{"head_dim": 32, "vocab_size": 4096, "activation": "squared_relu", "norm_place": "pre", "positions": "rope", "extras": ["capped logits"], "init_std_qkv": 0.0541, "optimizer": "soap_variant", "beta2": 0.98, "lr_head": 0.0121, "warmup_steps": 34, "decay_fraction": 0.942, "train_tokens": 131100000, "steps": 4001}
Each number is 128 + 32 x the weight over its row's rms, rounded and kept within 0 to 255. Layers, rows and columns count from 0. Numbers have three digits each. The size before them is the row's rms in percent of the matrix's.

# layer 5 MLP down (transposed), 384x96, rms 0.22, rows 363-383, columns 0-95
097:103150206106102187074171152164099112107148080125125156082129070130116160112087156142174148099111075149107122116105146111149126128133188094164112183120160138145079128084077118159131159128196086091169141169126116080127224179110129117126125121136142109133140137200120128157088133108123119095
097:068140069138161112111192104138122137090122060086185113150124098157180125169153115178150164150157132178164116116111109095135164151096138175061080105095142124177105164171100141155090135136144142162118137125165147064121089122154149098083123110106064123129183115130072110145180144128096171129
100:160116162101154115121144105060083126153140150122076138068119114104092163139153137118140123117082156129110146123155133058142070111152108167191155138154138088161141121177119171179087126145167125154138117131118120108094078128219132108207125162207164123173114138133131146123084148147180089172
075:125161100111141153126117117110084133147055128097106054121161114159108132170106121105109106112178125168147110122129147157131148181093151125080086128114114035089119117180169102126118174166123145178100150119108149158111125146074086142100135113122130151147087100084118159149124172166001108112
109:148114124141106141118102168134168055141100159084090133157138062157086190134100094171145177125070149141160142197093122116173152117096177153147121106199134129137116162104146108110142090112094145118131107154123096109095177144135106086169127159141105072109163140104109198154085173141153079184
100:089111133118146110137119126092114144128154098150170118146172166080160091125114120149189121141113081119101126119068093125170125140114168124091100126150115129127134130076128103066089071098085213079162150158129179125146143183090088131086120135123137096146084109091131202103104155074118136035
084:137129206148128062146197110151045097150129162120114104156122133098155112090115160108082152104097190170154150134169138097060128119164104104106087114134071123103137106115109168159139165138131093162149180136160150154151083132166113175112160081112118136150076093120179129175132126174078137152
111:062101143092137192079138126162100083131160116143152148113109117123121078169152088129109092137129085176150085137097155118151109068080153108092090164124128106116121120148110200104143112156059076150093073134101088109154152060124091087134116148124166124088232153129129125108129138168122120118
095:104119051075158144105119109155122130172131142093151111119126109092105092094146082194093103117143113134076110128124135108165162123091057171188119097116178120124141174217135152094097140134080144117175058108141157113150112099167138117144101104114127150144167154109064079138108084121134086179
103:137176141164081116140117099137119087178138122153099167087195102117108184117133060103087108137092105137109103144155145120148103113134141122067165089114126141073202167149072165154127135121127110097117052096154102130158094168132120097149097118116109113186165169129142110183101193086144097181
104:090083152096135130131058132067169060111127070160113124120183091148118072088117109094145142128132112128112164156132137149119103077149108060143096105100135131121111121098072103152161103163111101140152177067185178114123072136139085130159091095145154095100135066101177159098130093130153154083
089:148090133164091166146110173099159108069177185161116086096180153099127139153138104100134135113141118168149121086106117168166118127150126134099122148142194164132152151130128145109143070118170148094123119086109111087070196092105156129128098137178110138143153101171159182017106115097128106182
098:172127153153191096118106117119109191155056110117145096125158103145143174135118139160088083100184051100077087157111149147098163150105138111126112042102107132139104143197160129139109138100120143124076174159137159172107123158114117083170142123136135076131152101179130102141126115111214129151
101:149100161068148160175180094105133061103121145105101122067129107128125104157143093116149099122153143072100135087136152127130083148139139148055138097080110087155083123155131116115135119152075168109055131125160146088161077167125149113110146125129191117102152062126091146089184134123186096070
075:149141107117090146131116074193159153147127127174213129150120158119194204145076097147133135109131145122114116150159103116113156118109197131115077102130110140140174144176175167193108137176126186152128075139169175114160101163159152132112156089117139139110122156145158112166148137147206113081
106:095116105133159137115140118160141131132161077081086079099124110122101130152095111114202059081182134131146092112187141136156089064140134130079113155119122124135128098091127181119150153203114092116090173085078081118107142120137093168173150099083091143142202153135119096191114126106086151147
097:101133137089142101138161166075169098112156113124109191155093081096092091131109116136092169162134136149132096061134155074167138100181087107112093103168074157131120164189103114106145119202119111117166145127076091069083137089155123132102099172110085142109156132105106137184137095175144090170
116:108170133122126155089125137126143111104132137098173117141116087123148115120056122079145155170156086180140148098148097162143097097186092189102156183132108116135149115157076190102116120138185117120156086132074096133096098106176165174143162116139134099119187148199109149114118164034129168119
099:086150096136128188112171172124168109180073140084134035100128089152126147158193096126099127160097158110112137125129158103142168117078092078098100106168153150115119146113102097115160158098166155137111070172148143069166126150135105127064079184165109138108084177109125141096135136172131137153
112:136134156208090152117131130181094101195148116093133067138118087129152139130153171146071136136099140128102101165136109119190104140103154188138115115142139111089128132066119049133107082073073124150136185086123115146158142137116114112209090122099155129147144182080151080115141106114185123132
084:115115147088076060109060123137145101163154128118098164119145099056114142170107093100152152081107191127106160195123102128188123091098131158086145165115144134143168116134072137197144140138181122176117102105144096129157135133163116114077114176144127102141110110126091058147058119080142125101
# layer 5 MLP up, 384x96, rms 0.287, rows 364-383, columns 0-95
091:100163099087102121108131113123156135157097175111094162085102126131098096134135145159137081122172185114183081035129180091165108137071127134101190099157107159115129132125147094183113164172156159191128185144138112082070094160169158118171166122098140162102151134166146097127123131089118147092
087:056176127180167139129110116090107139138072146106111124153144111100075123104134089127175117106075164155153102112080078100106143127137054090153097118118099172163102124111114114153191124158104129159149149148147133134078186179118123153170142116139186143182125116138044202131142146113163094111
091:125119128074142092118171106157104118178147160119162065104180134110093080060185120154110091165128110124111160136184138168123145090139118124141131183208131125214131149095134094117144143188161147194115110159141127075098114141102133098135117108149128130123091130127161103085139087078163081179
100:156113140106131124125201096172199134120111139133133158169104203084086139095173173120109091145149141115145133144162099152141201077149125146117136128157113044151090161177123111094156109188153136122155118116163089171180156147117163139152124130194164091153143069130070148102115092125158133137
104:127091083125095114105153116103107165180140185197143127118131108142143159080108138156150167102138156180152142137155181067114164113083137088102106095138138104138103100100133153152173084158125136118122125097070161084112120160130135112068129185130085191195123092131122153128132058143098066191
124:112153141128139151069122149121150162120090135104097129092153190139106121132113127133122111136130138168167170105130123113141146119044107135122196152124191136116179138047116081127116134139143186153121133074107125165129129162127167161154113188115130074119176185085039072089162113086120170145
099:081147096189142104097096147118125142125144142094098174150167133126082122156123169120141132113122119142184113131190136061143173115169081149176064129061127133113124162121153129145188134153156123123193091096186127073090135137149162112151118041172180139150094150124151132091168076128130103142
089:125118101178124159110120133066131116062149127174128149182071118121160181079086099163137088099208161118178088121100171127142149117117116119130128082157153145066109123153120084103147135128159165109087180120161185129111124157165161167158131163104110146113142164154150079147124162057073096115
104:144040104140170140121156183111142099133130120110179082089160117168094125101139114088108097137068120103124134146179121160164203158179142119105113151132110152025127157129139096160164127128108126199119116125168175117182106101111145163092195147150088083111105157143100138128114130180117129144
115:062089113167163165088131145105146200156091209159166110097114111157090172167193144134119153137103125187114193133176178174143122137123064089133116151134069151127144121157099166077121117153087091082168112136140142149158116133112125127105109126145109127076116125121105144117128063105173171144
108:146109169108152181160120154131165105174126174125181135145093181163107158072141175179151163165088127106120130103139118169141093116108116126107106146121123135159133091142142099122167119123135107128101201084140126137176052154123123183074174133065172096135126125152146138128216147074095136065
102:121074115093122120188091131133162129082120129120110118115167141060085183104117156133139157131122141110144107122137107120194119138070153163114109173177139084116080116121178182136163155180140112063122124029165170119129102089073148137155151122142170192079152150119091105156148110091148149147
096:159198116145150189083149156114137152140089169125103150152163111112104148177163159136091087097084111099170180103115142119152175170204101156118125122171137151143137113107137114113160166109122138138203140141130102127060180109061200075077171119105098110136064131151129159122134118110124145136
090:102140157117198105149148143049162166134112114094130164130167121127121175176113081042119142149106136123130151144110131149073167105100194153148140168146121146116137138138118156111161195190176091164144102093081112123132182132102195120118127143169136156148098174191080170099142128124136093112
101:113127110161121149133168101042129084145133148108112121104090097162129078072155158128078117062100164229138095136110120134154112130073118081109158139143126149109125135142100136138094110155105163161135118010133113126164121158130131122061120155147106123161092090113113134131156087066124133177
093:170151101109116169131161145179158145126136123173128100154123167208144083155106130184072083145154108135167111121121088182137107170069141114187062164137166136118138151090152146104194122158149093141109163140166057173148144119157089128122123099134149084099117155146134124085097107110205160124
105:102103108140115104117109117138106152145091191180112133137092118138125071137103046151117106120145169111138150148095129217121150060116115115087086144159160128142078149177154089120107111132102143112139117192191171157177161113119106122110130151098102169133208126189113112158163149163089163085
095:090128115144141079087110130107114164149105138198152146148131183091133152134206161191150070073165131131131086181187131084120141131126118137047152130096140084141093075152183140163144124151115089141104148136089138155160113167106150146122161157094092097080171093156114184129118154088097134114
118:114085096082088143083074145138135141098172205140132116098110179115141075129118124166141118115123068147113096136130143137135164149113090115145099160114128126123079103077130085150174114133101095090183103148220114199128118122092150112136092115169143174111096090107185153111187169126164069116
084:150126160111154175119124179085154045132118137137087145122089160137134068089158181084115105151147168111111119157115133140095173093107119144145070168152189098128093092099205094087142109141137133146112137167140094116180128132126078129201055135085081138151149087176125123103124150083107129129